Weights of a small GPT-style language model, trained from scratch on English Wikipedia.
Training: a variant of Adam for these matrices, 448M tokens, 6839 steps.
Each number is 128 + 32 x the weight over its row's rms, rounded and kept within 0 to 255. Layers, rows and columns count from 0. Numbers have three digits each. The size before them is the row's rms in percent of the matrix's.

# layer 5 attention output (transposed), 448x448, rms 0.0297, rows 329-383, columns 320-383
096:137095126160059103130090183094104160141102116110092178120107140126110147153145076097131155089157161144100130173207109082136155177106130141132159184139110089202153121109138173113136075106139088
092:174140125144185115146129118160102075180145177052158137099132127142217105152132069156160126062133043110104125126184112149176146112116088091108142134172139118112028103137050138132129147131147121
093:116151130134154111154092138083108087117163138115193069144133129134074149104141146104088115118141101154163080103137137113090119137138142091127162110117075163076118160163068130097153123115154153
095:103060077133131154147108127173143124140140140093146145160120136158181140133082122117112133125150087101104113126101153149145137088156108141107143184176135163157109110176154138131084147094127168
090:081115146097114154126162107140154149097099084178123162117063149128041135141161101094106140112102179144164139108079116134093139125108135153184081089100098107136184117099158121129126094115101130
076:155114106150127092174129157105154149135149126139155097147100187105177127131098130101130106154135129096088149135100118128146140144137173112173095136094194168070095096127113143125105166112077139
084:127140187098116118133168138145116134118153127129122138121140130185154119109100134165157129113120157158113122148123136127182095127105123156121082099107122054140168205030095071166158096126166124
089:125103138151082136110095186094141108142113103109116144152141171110116150103109153106059214182091152120140191166073086101072136142152151138124148088132148144113137081106172136121113155140138135
093:109091113112119131121138093102143191128063113129100127128112134098078136179186104096090090105134191124113147144120090120093123147141133138132091128137170107114187075169136121161105163081110149
089:110158106132161131128111157131089127100089100137078155114165116159049159134118179094147078111103086126163139135147112108124149151131158075121103109082088174144138118160157193090143107145093103
086:108131100161094098122125117224161139106135108048151145162151156128135147120093072108143113137188057103127132075183116121173134106142106147143149233113102144086106131130119135039187107118142115
085:098138081107106140130080125186094089150183107115112102146174123152093159108085143164107136110123117117153100117177136113157156159147099119062128180062060136106076183146158163082162103129100149
088:107190107086128148119147108150083103157151144108123120125081157121126103140140077167149143115135085151102183133121111094120079086122067091127148110122136142098140144123089078135131090117113131
081:134162068120107135153091052131124146128163142057082084142166108104169116120078123051146100065170195147108160102150155106149131125130149075093084143179143138146165139131118100124086135080137133
091:171088153172105136164092236058126107099173132131153157142141131113155073078046140128145182103155115175156097179128143147177139117103150150101104118132068134209145169110142131129106073139145066
091:098136089109143156161114133155212155125177122085150149148203076128180121081107146132102154090113093135174165107088076112145155098130179130106085119155155129067074143147112083073135149146103111
098:122155103143127127188121128126100095121106153123130170114133192167130074157158063119180130071094101126156152139206150146201114104136135124117089184085113132111097143147097159077125125117145117
086:118116176083101120107135096247127089139096117144195108147158106135158177135131112140110116137128051121102128056098158112141148134174082138092144101132099152118105164130124123154171156141117172
084:133097163125113133121157132070145124156193181172151090120066197119151095130130095170121153076150140115104150120158157121119150089165057170158190153116139131096055127086082089118053092122130156
084:169132130113129104133142149073122141082126156188116098089087122071133159100085124087156122215144181181168157137110175113066101137108113106111173109129155158120149116145111159119089092164088162
088:129181114140146149130119146200106130119134124081038168146112145159112131100046183140151159111095134119153161110073109143153105102120151122170071140144159150152213124072139102142150095133142102
085:121131128067126131120116129090116138074081117134142124116149116172140144128140149118144104095098086140147133057126148156142126117129178170144166128102075177097074120097128170182096109173155144
085:151096127139150133135100113109126079131131088166142182144058127131136144189187070055143111138164118141163141092147167109118155087097083076120163135113112163139029094139109107151117128151153124
097:156135174087112113147103120103152096099124069215122125131157091160116203110095182122118081156072159134121087069065129129135172163139115105190096090114116160155170166100143138169168154169103133
083:089110165110172151130098138143170102103084113183133147139114168164116142201165081118138131161199136104120122053139153153144126095116149116159130149137101133108074155140093105110112165182174102
095:104164111078166137089113140143145152078070084186109134118143141112060132132166114057127089112086153131156167137121120162102095119099209092056086111118096149092180110153144171120116106118086118
083:104152122124121191082078098149136102167106151144148093106095168155098090178170073186137097140138113134139166150156153121121133171178106141129148088142120147128094132154100079105125122116144136
073:073098163143065076110120167106171141093126153152137080121139133150075118065147112110131128168149079159120122148177130154098103153134115205112185150105121118138069082142093132127131093163134114
070:154143132101127129175115144092124107103098106191114117130083114077107130169140084112133113149137166173109139057098109133098142156109145153145176146116154128180107110138128148146140162165138106
081:140132138124141121151156090102109103083069152087177135092161118113146124110122186062095141079098112129165138098091135153132124110124141116203147096133137194140119113149096098159112153111098143
079:132108151084156129120050123211157089113111115084179145103093096133173133147114136139113113086110053136136071129134137106172165170172124133120166102197134096119120117179136129128120182124121117
099:160160081124148091102138180105175147068105090130109135118170144078097109141110145064121100116080188137149155199127134141128106090135227153113079138151114128139104162097128146118062122115122099
100:157122104122140068124127137179135136176148120070162165138182148179157161172082083151098152125116053147104132125142145127196176063147136112102126208124077146155050196157138136106083117103139135
081:091106153137155085099152126109180127099179139139106086120166166122088130090110207113092141149094135113148101107080127155130090089116159172121127121101119151057161120123195146152132122168134150
095:119160090134095176157066147220145071084085166147107117119122145155134144106082151067155064114117132135179143081086177117147100165159137136090132124173140155099155119121096162152100139125108155
087:139115078175143168066118139071152103089113106120174155153169102034139136135150122066089095164156137107153100126117115152093140115174166114197140185132122165107116150147145125122121141068094155
085:136194098136199143118141099163127111167084170072168081129099076067139084169154123167115057096120076153117155175101101094092097069111101124152134088141094143089143093133111133161147152111095143
109:144109165091122088120169139138142115147079113140145120124151136128122154102102136111084155142052170111113164124124147103123128091147157151159091114138109111156098170093129154153086125161137130
087:104192159122145094127147105171111151178093162118081095121092151147087152149137108124158097159159132142113165097160158063097076087089064099161119110165096107115153143141088129143125111118137166
098:110110102193141079177113144137149154100164113038160140151142116119126131130076164061107109125182104137167100175136081091168138092117145154149117205118139139139119145143099100077093131093115119
080:119136098128113133117149229172124179127121102170093106132127193140111121134158068107184069119138138143108146129115172141142118132141190137038139075114130095161154135147151088136102124072151134
102:119122090097136158092101128194142093151168109099173126121195103155119145137127101123106142110150090112148066104102140160166181143188146103050127207119105170128117146165134139090119183067121174
085:133113159166080133147119133164125120182087160119172136122016165081132109125166100159160138087146122104118075160144172193162149156147122135129133146107143037106123178144129112115108196097104153
097:151157092190126120115120137129119132144108113071107180138136089091151110178145099193129108161137150113068151179181098139144152086163160117105100169099183113143087169123145157091127146124112105
086:119154116125101112136127113117134156162156133096150130166189015127146101118113193142163128135177110151127151172179036116140153107104162148114145203126152144175142164087057108090117106162118078
081:131087119123178145163176084093129138150081194079144123093113109078157117200168126063101080152129128110126134135165098101103116127110077121179126075162160120115047091135084158097104151099156136
110:135126105150103099178133140022150189152179094203117103163130096136088166133095154134118102128109180118097111181100109110131154147077178146148093135081092132138179150117156098144118090147119120
081:095122101129060169101108130092128102114130135155089190147170137112149160138115158105121156094131184108124133129136109139178139158159104194147118130154101102121163125058137178174093110128089122
078:057099076148165176145150151171141081115160197075112123133197132198118088077113125093157164035121146120168146118159136139123132092151137132138076110189080110210132136100106104115109083085169170
086:072091149103137093158123142133141125135134141125162078128192073146092157160095136116137110145147147168119126112196134086133111161160118077082143157131070110124124178141075138092151119142123165
079:141059100162113147102148106070157173134109115177130168166104114104152122219184092175136087182147193129048140143179142097103147104145136115091131143130167089158095117121129144107128143129156095
084:124114134164129118128178200093091193142136129156148134141117162145103122158114020124147111116192118136133094115202151101124097112103134102129095146082076076143120157124112142066123033103149098
083:095141139106089150173168075155086051112154195086159119108108117127157146118085130105159123090105116123152162101118089148157103143161060168187131118177108143110113131069068110150153131149123191
078:162172127095156118152103125114159110102149096148132175165115104130186150117110200137129123121108069141167113089063082112126155098122147067104072118174157161105074139175096135110135180142127132
113:133102103115150070179148121090161193152133111169149120165106150142134186149093140112110099116095157135109150148107141092115120121099179149170113113145112127124133131146133108195092094124126152
# layer 5 attention value, 448x448, rms 0.0274, rows 330-383, columns 320-383
087:111085119138109134129063094159145175157095126140123107126075146066099146138178154115121118172112139144117146075103128146110152133159171145134146111145161126137180166053144127148238075136171213
092:154080130133069142120137064120154154104084180169104161126143119153150137123088139131173127124151128086041095087102165161128189094105096115123090193113210153150145140139128109114197137110132137
097:139198137143176106063115124156099161179117139123106094154222119113125141143107140137114117128129145160160156136139069119121108122112131118133125142098092130124087101099152107087081135125163113
086:188208169116125091135136132116161116165142118123144126149221127173145152135031124105129135129128116104113068153137145116172135143122087123121134173161079152157063063143124096121003123133168045
079:116101147047180154113125104120110075085082107130077137101169118114134078122113151179117126147082133128148156094107096100129092159118132105124121130196062122158160104153196174151123094124146127
090:151149104125065108131098129131032159144142108135134131154167137048137118123160086130119166089112138080156109131183144164128151171134098163122156152187117143106129094252110176090108161135091046
095:111183067120233107046154106121101133044101147140118122165138101142174147119070182183222066141120127127092075117124094147136147133079056072144113222108178130112107137160133146112141115119083084
091:109200120117158149144141160123079050059157098167117127170154121172151159117071163165103105142099169093094136117131093102174128124115125166116118087106084176206041118050163059141098086154095104
090:130070167146083126142176087136169148113096145116163135125070103124089137133118107109124184157150089082070121138078140093157063123143077135131123132130178110168157102096105170132145168130181167
083:130130138103102144123168122138193141193098153144104131069098132098074073128114115104105190123154184202255090140119163122122145163077111204127150069144092121083140109132115182158075149130153125
085:187118159141090105080174118138132151118120175112152139150097115195103110121089084046126184124177104128080117107088153130136068115156113137109135130182137107095207095118113151128168175132185093
089:154059095103133142074098095155154165079106136170117167137142090142164167110108174103166095131161149113121120094131199149120213138120128178104134163157154136175127103122113176166193085139142172
087:099156148129090141135173166111092149098123087096128125150092219145067078107154106183059107155127145170135095142129098115133106122099126167147138094065071115071087137122116130100194114122119144
092:073177115173252112028101087134115232158121131144161098154108146152166176142127136142152085068139119105101137151146084187125106115108057087133147177172186142076126098166098083169153125101131123
087:160161096164188119097142113139055132101119177133098148112130052102099061131090141170137135092178171129101063107120139133067174141098131150134130197087109135111154207127123147108163125108148131
097:150082146113158107146112134188101145132127143186109098112125179094125132124142125085132108150147152105063117103100098101149194071140135112107128079171093151189120131077090065202154107145136125
094:181120146155114129118123142124130076162137156046078136110153084137107133154156139143077177092138122151173156126162163168136148111079134177128112135118149123056206147173120150058101162102159077
084:177164111070144144099119107145208141158090075113102183103203056110148156130108150119189055170110141120144144125116137131144162130113166073110134075091109136140181137090137096156172067127125175
087:094120117141165144132129114114150142150119087064135129113177172214173142123114179165111092126120140057061135154150126131157145122143109093117090173105078114153098153144156138145209124124083158
091:106078117097011094075190089127089133125156173100158136092141116101074111135140046099150095132111131137200117169148167083103105127169086162152196144106110101124089134181123230098147205129088098
091:123140150178079106171116085110124190167189215125121140107087082153084122120152111135099140109116130170167153151094127105125095141151130135130132099154208098152121139172079123059104142134134101
089:089135107140193136128091122133160241143069113097107080158141168169146180119129188161089141145142143212020085117135089148163121127145162109113070114144103075097121091115134096132078069155151149
094:096127134134097119110183106102116140138121178054122124117133091160088084134198085151042187119168099152144141150143173121145088122141146131159143125107135097141125169150142121071125177111111077
087:152152129147170122101133086141088159138177191112106150147166069100094140153112178131078151115086104227204121149124110114115129142131172130136121103079139166092132062183163148120116138130063118
089:136169171153087128202201180129074134124168170123157127127124175200106080135102081141103173133146152140129097143125144086125102130138112163123134078139127121214096178109094094106152107132163176
083:209149105119140122068144164137137104132185122133104178120165070122136124122102162095162150111085133111130092146116109099174201147111132185133134118140130139108135181113109118109132081134087095
079:201184115106131150095189155123087112124120159100122180144118089093191134115184151139115193106155178160169097122091138137210204118106133156108111116104114130118145183118131081144143160130044068
075:075080134116121123155126107111191138129153145094152117095159117195118201140138141176123062089105098144234157146161151160173152122129168118135066074120056122117150148099157097132099111163063151
080:059085145147127109138116116135091104109108166123068120082135072123121190130167135203114055130150116135146146110132136088098146051115123170147089152096161151125137191104143193102165133135114155
082:093169051168107129088159172134141153200124112122115091167203119125058131144117090111171156168137130184104130122120150177089091165096126136160120180102130105121113138112136117156087097112179139
100:085165129090174131171131106134110130187172165146103141095100153142121104112087116179127122164149127155123131141127100071122150173100125112146132091132161122204131153119118118117169108109103146
099:106145119116155140075108102170132154141125131101092101171122111075100113103071137118177132165209128170083109117107110113098124133070103180128127095130160139082162051093129100238129131085184130
079:181104124155038142199154146093099137131159120083137153136113154129088112136166081098124097066143070197209157124161139109104072164132149146127095068153123138127136145183116111137120189106096123
099:127150123153150116056160131103092115130172159092104124109203167155143106141172056172096141103127150124116164164158107137146172094129093150143134129087113094151097255129113124042195199124065124
086:100152158118159133175078144139175186175084101146091102156099144158106170135070146178092129113141168102080124148105109105100093141087133169115088085174094160141124021079131135153103117146139174
084:138056089129089127174075119101044146085182093157102179110177192198177133133122091122156153100120129143159150078137117151133153145125120233119114154181128129165096206135115147123108071132134146
101:148184125108112116132166118117078070116143160082098173135161071155069114124116119139125144189149107174186092132151151098144193133091109139163153178113119139108151168182178146094199161092131077
090:182013106097071159126115099095080085154197123099130164112171211073178136124157133094123158128096083185152121133137122131167165141155142146123166098096150132136140127180142174073126191140193151
092:079093122091136164098135083153131177140090144200072107115136079083142163137094124163072104116134162157061163104110123114137109127115041158117123146115126145139096055102136109181113127140081131
083:123145102113187146107098082165074125079116120129115135093170169106152069118143136111122186129156138117155161150120065109155197123098137108137134123137138129121091106136123124143206100136060100
100:106140151134070142066124157191071159116130166128102090157113090090110100102098058122078102111161140139039159131115101140110041093105140143098126078124151098145125093073150084143143171141130120
089:135152154107252142146075116130090059130185074202107109102194169091146114148123144103124149170095135116159188126122082136120106114091125104109163106149118163168164097107166093156120101131121115
098:108124099094170128137109175161150159064138072194127090169100164141138120108144126113159161135104152145140129129121097108139129174095139160116111072201072141114132069096143121241114071145105110
089:114046178106069146113178140133120165114141144174140153127082053104137114118187087170094140090096131132153127117101197154158117159164072162107120112092146089090159133197138162084145160151111167
087:152170129147154125126118123123103098177114052137131151141172185154094118133060230198140107120093104119088089103120089130167129128142140100138132166151105159181139137076189079112121081125161132
105:102121152132184142107168100065160119106120133099166123147114143136151129111138125158055169123139106102123111144122115143163034170159109080132140060123175116131134079186143108122031141095129123
084:147199195171153103162170192120180156093139111101144102187130152179116152126117080120162137122111148122100140157149127138098078126132115168130123088045124123165093110135107079125121124121083152
080:177199189115053083137117149143097195163109133122138125134110153099088190123131109100123099155144112112106081119111136097131165133093101108137161161073100144081108107148109194119124156111132065
089:144098140130095150114145072124087084130125119100115151162114067145139155131106121098036129101127086067044115104074147145206111117134108136115104130096142156089179105136139169119108203122117109
082:139152097130194134120130139119118111113124050151130124162117124115140093098111174168148129095107121128129099151117025153183137161105137081130101115170110134142071135079170077111082067130078129
088:156099160117160125155092054122196117118102130126145139095097145095153146129072160048150148127141132091085099141106092150149161119107117092103127118220144208104123047125089108181135127135159169
087:177123173111105108123066113118232101213129112122146119136169130102140163132117124151101085111080126072138116120118190121135143164134134108113132135114112113172173104158105169060070179133141128
082:100082086179179151122133125113140174138137159082107102136159138122099082136137133133132180101150116162061123114134125151034067145124167150153132163010155100118173190174146131104190081127166185
111:173145167112105125137180058046136070155112149072109179137200065104100170131101172155090157176122117134186093135155143096144163133152047127134110166108122139109148148172168155053100152089144153
# layer 5 attention query, 448x448, rms 0.0391, rows 384-436, columns 320-383
079:076100159133034116120136116105180102182102099089159194115164097109164140127095075163096130117115166109126107122125146171104153076155113147156138080055202067118115166133145132127126070136120181
084:129122140099155104127146150145180137133060134180112100136148129151094117112130090166129138152105091210111092164079125136122132128169140138099114112146131153153107147078118135118066119170135080
090:084156105137149147117053140136099104175132156091066133157139112154163142086123148243120081125086137117136120125192091137129159110107150124147110138085210066071163137146102082124156112141172096
096:112099147170169124108149144091153152092060123052200111136110171082172134158115100100152211094128138131116096122091153131146119142096157134143131159081169113169194112137092117127136140166169154
116:184088152080153076131159169138110120103128100163105127142114109023088102103115129136122163109118143110128133134102140129083135118122087104145122086158090141161103129128203154178126104143089232
128:081170112113174118116125126185174127173079087136148084088135086126171117126110144098075182089165145150092171139144094130108121089110180155052139136167053129142079150142111125156061097195131118
129:088154113106127152083120107118170170163155106109165125132122141169127130112166101112111127072151135151098136124119107145154122141126203170107130139181111104124107126162100064121082157127138135
103:078130125144090140165143106067109133110158142134121182138152145132132142166139126184161117165079091102136082092130155129133169192107039091185124112061146081108215132107105130107168150084202118
137:131125103075135136103143146135153156135126096135180109109102122145134117082182080096147125083175138182111141108128119154146110112125211153113149137182097131144055129146114092099071163134118119
095:049160107135120124105098096114183119113145159170130168148117163134144159188090167136126088138087116113108133089103096131113148155107093156139126150080123080110186131099114170165113121110152128
090:136116104128151115101125090145134121081127126128134149116102078093076084097155063117142132111155135071115106092156110086111083155186171118157118129184047148096100175138127125142152147070094126
086:138070102104211091093122162140133103110145170125110113138144115106150092110185109102182099141110125172165125155121165124146126121140179064119141113135111140143095153143141153139101168135039110
083:106124139154096122147112149120123121131105107136124142110173103140102113081146065122183126129112179124159098128112096137125123133139139181163200131161120161124122195085108149097082092105189101
097:112143162142115106123122116120193104163160127109145102088148148088100138112130177053047192146116111114161118137158131110098134089169149122139095125113110097073098155056144171150091059145076122
094:127096089106148075079114147135071091094170181093132122115085162127141109077153121105196119082165101135116092099135115103094124145125105075152103137126148081122155147106108109164162174107156099
095:195141116146137072165096110073100158140096137194111108136133140167143190162120096163073090154063154105118122161094109115129166141124121087122119194105110167168127161187130095139156131216120138
090:138113120115100100130153095124166136145126101078170163122111161029130085094149148098101188153186130127119106107113085096117109118094119121114109089184117176167156093118165159146096138050119175
095:115110071153127130128098158160145134136162149209123132105158142171123158114129087088145071139138179094153113128105132088114132223095136116148152112144128061143120154103174117138147120127220158
089:169119112182096104065094116154154111151095120115134116125090133149128112152043217130146110088145101183144156156153168139189126145099100102110100184138130131190159114131141139136139150077130122
089:187157154200107150177146077115116104161052085083140194120139168166135144130086148115165117115081126093110103168175165164048105149175151173169136166103110143167144133161117144096135087123115082
096:128174166127121153177175120127152157079069147151110136102169116189127116144097129093079119166133137105107180167152146129086094088202124192114169138092120151107040144111138095126113079151103116
091:100099180147140199125183207164100060116133163103136169185145133172179134113164135176195088092105049112099125116113183127112136124160142116100190125151166112130176153109102111127108179105200142
098:185196169188121115099119124119137128158100135161166149138174183196161159132121156140148101180104104135096105145102128121110157164130125107181179152087178090126197137166109132111133090125193110
093:107142137146080105049087143128183142174122160190114159125140158180076168133125107126142089105102135183104126130151122140148104206095126114094155140110116158144177107132172170088204109128137090
093:128027103071136107183124201100126135090218171178097125095153077112124166057163101101156139080113101185131076116129140087156142093146132095117106126145146126110135120135138128175187171110168123
092:153200151156099157067131033082138129136128093133152175134094134104093095168093129099049164121134168123112112133183100184132089153136115140117109140087060162159142109096142126076161133115106105
089:091121201105096164113131112086162153134127117136067180155156119116061152133138131153126162121119092138141074089134095127169114112128110072122123099165142159087160112159151159116167145087115120
097:153137137132132140183150095101071170116139097123126130111125103110088153138142083159115116124163121088087079164091104098148131104121074138158119112122106164148101124133161065135156138141130149
096:133106093125112136093140111090169157102105152168104165143074098171105105120096137094123138136122182164129140109175126152158081184155125056142106074115107115147120089098113129134098130068127089
088:107115133122100175101145124160088106082092126121079152125047086129125122166093141220167122143083116141143145094148158124141095121141103114135096102117151172135115115172123093095177136121116113
087:139149151109080112101139061125109135113095085098119186174085105064097083102145095171183163147102143073155097110102068105123094124120108115145121109187132131086128082141122082124117143063111159
087:168133099099154118141104099100134148151110122178090118136118103110118157144097159073083175122089115115088158113097153127081090109148140116092098148117131131107142188093120112146077138181154134
096:116106141164105118095114117163146098138062136041126159129078163135118103113101201140149116125085119124151146130181128139122096160155124109128132155157164114134167166110112130140110109084114112
090:078123143169066125168163125143167084135125096116090144112170123086075152118134103090129104132132179097150118122133104099125108129128124121171088084144133143063112104058194140135141126090165118
090:137053061148101117154140126137107131115080070070088067121195125141103113081172132169176096158101105184134154161099191147188168130141106094152110096165175156123139144132137096091139145092138077
085:131103149111098173159154101151116100154189150147172165140138150134178129177170127141117137121139089147153112148102084099119169070109109143132161118093145100134111104153085106200138125117177120
082:104125128117136142121141120140035125069158140084084139122141121114109091109116143134161093151098132130169094114066103079149122116174074107127160104164225140110107178075103088140081134113171132
091:177188116149162127165141185121071116106117126119131125158170167174115145118119036114158098151138142113083116127091086123090123125123128175137169112149139140144121173137161141082112127194170142
099:068127104067114115148099145082129114102147123144113114099145107083114148138164103141147093168120155121181109099101132098154098133113096084151121143133169137114099204137172084131109180092128145
087:150134158106129147130119149166112104167125164116158091109108161146156118164156132114120167155099147112121187166094090125165117044126115159076154074151166098139171082121098127186161115147127172
082:130146127141131137195151047089066098147118128007139147149168125113140168122143133168175119192105114086153086109139111184102142107135086161170129135082152147180143146159094128090097137127110093
088:133180158205131158126140120142177118125076121097169184142062152145145140128066162107102145128147116108067137137152124159083095147094103149133131125083146108146157148129121183138010133145160131
101:126187130216084156144147092135122100123095097075162133137142192132145119160053095101142115167129164080109191122099165186084085121148082192139153141106132148150124107139143132115023150114132154
092:130161153164128171087102097145116084170110099091159154128122155163102116148062139165144110086146099128101115162189132153163064174161085175133137149119131134177138138166133103105168140097092119
079:143106163114078102117152091116107154118069150093140133203139078111100113120167125207133141178136088130155093140122130131142151117149098049152083113164119120132113173122140111122130144098083120
089:154127107132094168100122130077181187156111143178082173131204123200103182132141083100167150134117131135148133108118135157099134159148158168140156167090091075134126197143134145079157088144136120
089:123076097067131081024078123168167143152153165175127064145115092108121089154154135150094139110131134225177183138152147130194127124073152077110117156125127113132105100198107181156141129142090087
091:122112184068129148094138098094139113146111138153129169158107119091119132133189152137093167087128103091110085079124140077091159150153181069099125121184091128125190118110095112110200124103107157
084:110148080081156109150153186094101109071135126088137133111181152147139109074174071072227110141158181175161093107144095143136086121134098143150144120118151108103081181144132122112152096134073117
091:132136138087130136169153148106066149065122132136118084120101089086137144163158086169111147165133130097138096135052182085128137092121089102130091101120165134097086122114124059131113159135162197
091:126121046132145142089142081119064091128151141136127130131146076103093053096118110109194148138126141131140125122118156150097103092134183114156110138139074151185087177139145138105155160128085060
091:104114158173170143200133124132128122161136090094174128107122158094128132121081185121048094108198101094104103182144083115131188134138129166115151138132072158174138165095172142092117146125111198
095:148120080142166113095147110111097159124164101142138139117166154114158079113152108120153070164108140147134093162097115138164172148135114091150179120134105142197121108178122162105113169080069066
# layer 5 attention key, 448x448, rms 0.0371, rows 384-435, columns 320-383
086:153064172089192129124158104110099150128107151174131132151172111161134088155129210184120153148138083184112101145084173092127176179132132108126112121096102149105180151082107146156103135134097169
083:139117115075070138144099142161173135145075129112102057144145205154169123139138088104158138062106153154118177151197117175136112147116141129122108111139104126114134166130138145130139089107124198
104:147144114172108120148126163140147135070137110167125067126143120105157083178107129092096066167135139139121174062119169111130133130106126156122154086133156146130086098071121107150082100133171184
097:130107156045150102138172048052137138136172121130098136066124126123106183084115136198115070142096111110165110079150133130150120153072122076176103141150126150080174126137176096145153109086072136
099:183183136086121115114124092119093086130116120120127130155127134123156117138155170121132153087107090120116082087030126155074121086107082107161131078140092108159158150109125131170101164110182211
137:118123126181108146137158110082131138072156180119081133106106175128083157118180121171119115152088152065178129132166149102187116151169136089182136134113151140070195138172174097101191144084143094
070:090115160170153133159122143134152177154140116153067155111140136105105143088071116141091099136108176128136164125174085073152180109137124164068115136121163136109152105082103105154164101125085102
150:200120130128151062088093096143107078106117116116161132142120139109181076131154124084185152070150071159094114162070141180049046104056121120133133088185106109150107133127142159163098116131163149
079:092126160206143118100095115135130175143160114180048134106147167080109142098125116173092157110079136107105192137129075064078172066112089146074077092128173115128146115136130076146157107148134098
108:168101118108120067151134114129111121126109135067192129151085119150160093153165131098157149113156074157125090153095162174098083158097142095182149116177107108138115130124122202138109135123155144
091:119126119105103143094187150138151093226077117080203143078122076158051164126118128067116141145126166111131125146139149127099155102148058147117113173077109170119130163162156209143132130155096086
081:162161125129147090095167156148119144093145105072128140150089134097110143149094095147130147093054159154135109137145103115171182116167171151104137144122149127152199167128077118106181147176145146
083:136187147156108110102096098143145093195086158134156142155170162178117114107178104109147151152121124128112167140138146107126145111107065143118116095107171141141132151120126117155114085107104141
095:115124128133202127102115101132138163060125143094151153194160099175123145169118176115156178132102095148108073146107127195183149140166064117115150127104144138137171156116083080191172177134114107
088:132147131111141127101103084115112190095156118200124098067084130144069139132136130124117170075104119064118139126095064158142094136114177135106116138113156120131057118130128172102142127134093098
095:137214103142090154120141148167099129141165123137074157099097094040141146103085130083184148090125175141158162110110146072182063131147196149075164111162096134102113093128148094129087125150139095
088:149069142197124148100086128113122135151139079092152165116064157149107143127149093169116134153123134112098113146123126189092107031088064161151109075133066111131144144176179205161111185129160162
096:161152137109149152091124125113166149125130112128080152137194148118174119092094128055150107174136126132205174165131176079126119105170055161109123130125152196125107136135218123131112093077154096
089:125124146118105187110184127080179105111143152186152175121094157100167081141152079128093169108149157101120104119083112144102122203146120115164148100136187139090120102104115137143103109112125144
089:124118125107122137143141167103152141148109125147198167163115066134120158175163139128149168149098146100155128052191160141150046215137184130163142146135031120042129102093115152103110105109153049
089:072120077092131130169131171157118085166089168091186076113132049169098102156131144121122107170122137121122112116140145147143175153175103114109157149109127071112199144137084162158175147153060123
093:117154130051125131150143128092132116126114115221158099113124122101139191114121134119133155095150126144140144108173160118147095179142181103157119182118097097112117110112112113035139072112133149
097:138133125175130110135057095132146141101118088182151132138090142130114136129125103143142194120122215113146138108114146143113096156117138139125086101152142175101140100059089125127123081097143155
093:181133177072103087114130081112155164103159139074145117117109128102097097119148113133153115092092171136108125114159094100164149163129123132150143116178174131102137117078108138129121149124094097
091:126120126101118116029144098081163196117137164137043107126150140056134157107132125087116159090098130103159155150115144094153132102163107120126134120120146139148059106162176072108075151129131093
090:133107138166095115144183124121148117123133193102151124055154085172110099195157164130141120160135166159076115119127105154131146129068064143141124110143178085100113181111083139170121136136068114
091:167129182131106097108186121107113128082161114083100092149173145112149118186089164149123131124088153149125120127163092091140177152120108140153113130092140110177099169107112036108091145134079142
087:066181087130103169072117164189123164148141130187025100093130145125169120095105137111126103090092175104108170160104106075054123071081122167033116090084135102123055099154146085135085115183163119
093:128135130171146103066163096088158155167191162129119143096150157111129122146108141113138129119096162140116116090094142130141200134145121144155090129100210139181204139108102138235108120126087082
087:107150150076109142062180175090164058148204074163129079149156151084189156179125134151133090101089120136136144094177155062139134170140143080152142144121118121148137104136100103112080083129113134
092:120145149177108113115173143121134125219154111097201090124062103125075138135130128128109070158110160087099141076181116145095054110083226173170132145098077087173045164133100184115114155122117136
089:156114093173148113150181127156065148069109124111150117118134174125109167109132095096169170054129133150138146117108132162181105116107170188120135136176125097111129079096144124161107137133111147
091:145049152116146125151151129073156135138097120105238200159124119174099157201155145109118178156121126101161095083183130189145057168182161127194123182158086166102155143089115200172133132079083100
091:097093147084106075074126108103186165091105171105159126173255226164131092154150136105147126176084119142138139162175127134066159111166072152142089128081179147147103162114156133115131116112121159
090:184076150156160119110157142132100106119128096099114118212120211076112132198148097185121118128089132103137156106142095131072160145168149102126116107138173158193123130099168127132091117141125155
086:121161088090103184172126140119182161126137121203111104143160123102168151147107155094110147161135159149185111150169190144137116167158139139113159102120121139095064178182128112062114103094149120
082:117160120122135104121142141140128107140123109231103057142142148145133113140150115146140124110163133144110155090148106152103094129060171137134081142107171090204076102154104048127105105122086233
087:111181115113100112166115131196106077189082138155141117083111106128094139073113121142154135099114172188119185149107081066135127115116119173057114121105122114147151084121156136096137082147099189
096:147102134140089138085141145123098137062143133166033116157152170151162125124104151112068150156098100124133119139122122090125109064116099146124132099115148059169030120139142062120089088132122145
087:091161132226129135170115143142090134162142097069184101180025110100088149107123107200143043110183076128087133116134129185131175096123198109118164142158128122113185143168152216113166186125111100
084:143143122151173097106118138129111141083128060138150119194122141094139135129101107155156183139114136098132148120170122119138087134094189144114102149124038165140086142142099100091113092101170133
086:085097124164142133183090131136123157096097123147179201106118140224132122139162122142126203097135124162145088112112086187118088115077143165116073131136094103047170076083081175180129098106112171
089:105079101112123148184137120164108090131073099070215162132130126158111141090167080179124169121178120167096124127177146187144134134110179157174096139108105091086176113096107184115171057097175195
090:127093124064097132173136123095148115159130131142176120095126087173116116138166145119104133166131170087119116114180114104122126207076146109189136142133116114047082134116112190088115064100138063
081:161137127136140155120188141140109113112183108184155133161164157131126117196082119111130106121092081105127134145091105135123112117174143168107119124138108082203096141145104067113124174181101159
091:179141141201155097120122130132086144088067123109118131128200162128144123089125134110119145162157123107156178124074140136154182151146081125105128135141174129093128130116149079178110144148072061
086:175140140139135116149141124120149129086190108090076160156115193130116084163106123138104113156147134170161072139105099118148211168158139106125140100166206200124137147080114108161100151147121172
088:195137155123151094106153123103125119149149095135144120123131077099110190140094170100175125128123136115103144134132185170147099118132111099166124168156070155134146162153173155109132150149120070
080:156135130140125086150076091124118121129146137086080102192109103126069126128116148159103096199078105087115156103117125090107155131106088106120152088111143075172094121160122136088142109147089061
088:074191080132125165048135156166102073086150106200044105106168148123164136115085118128141129107126106137125157153107145121122129067103134149073123115077140104175065122159157056086127088146168174
091:190170127067108156125230149140112105096170134167121121124139079148115142133127091101118124083129149118096128123133124096178133187147126128133145126096186048161090128108075060090102147157117126
090:145125134034112209139123112126143147139085188112103128136073072136211097115158166098118144140057111138122092138157114135098020155126060106123190133118085115076139147151164148110146127118144100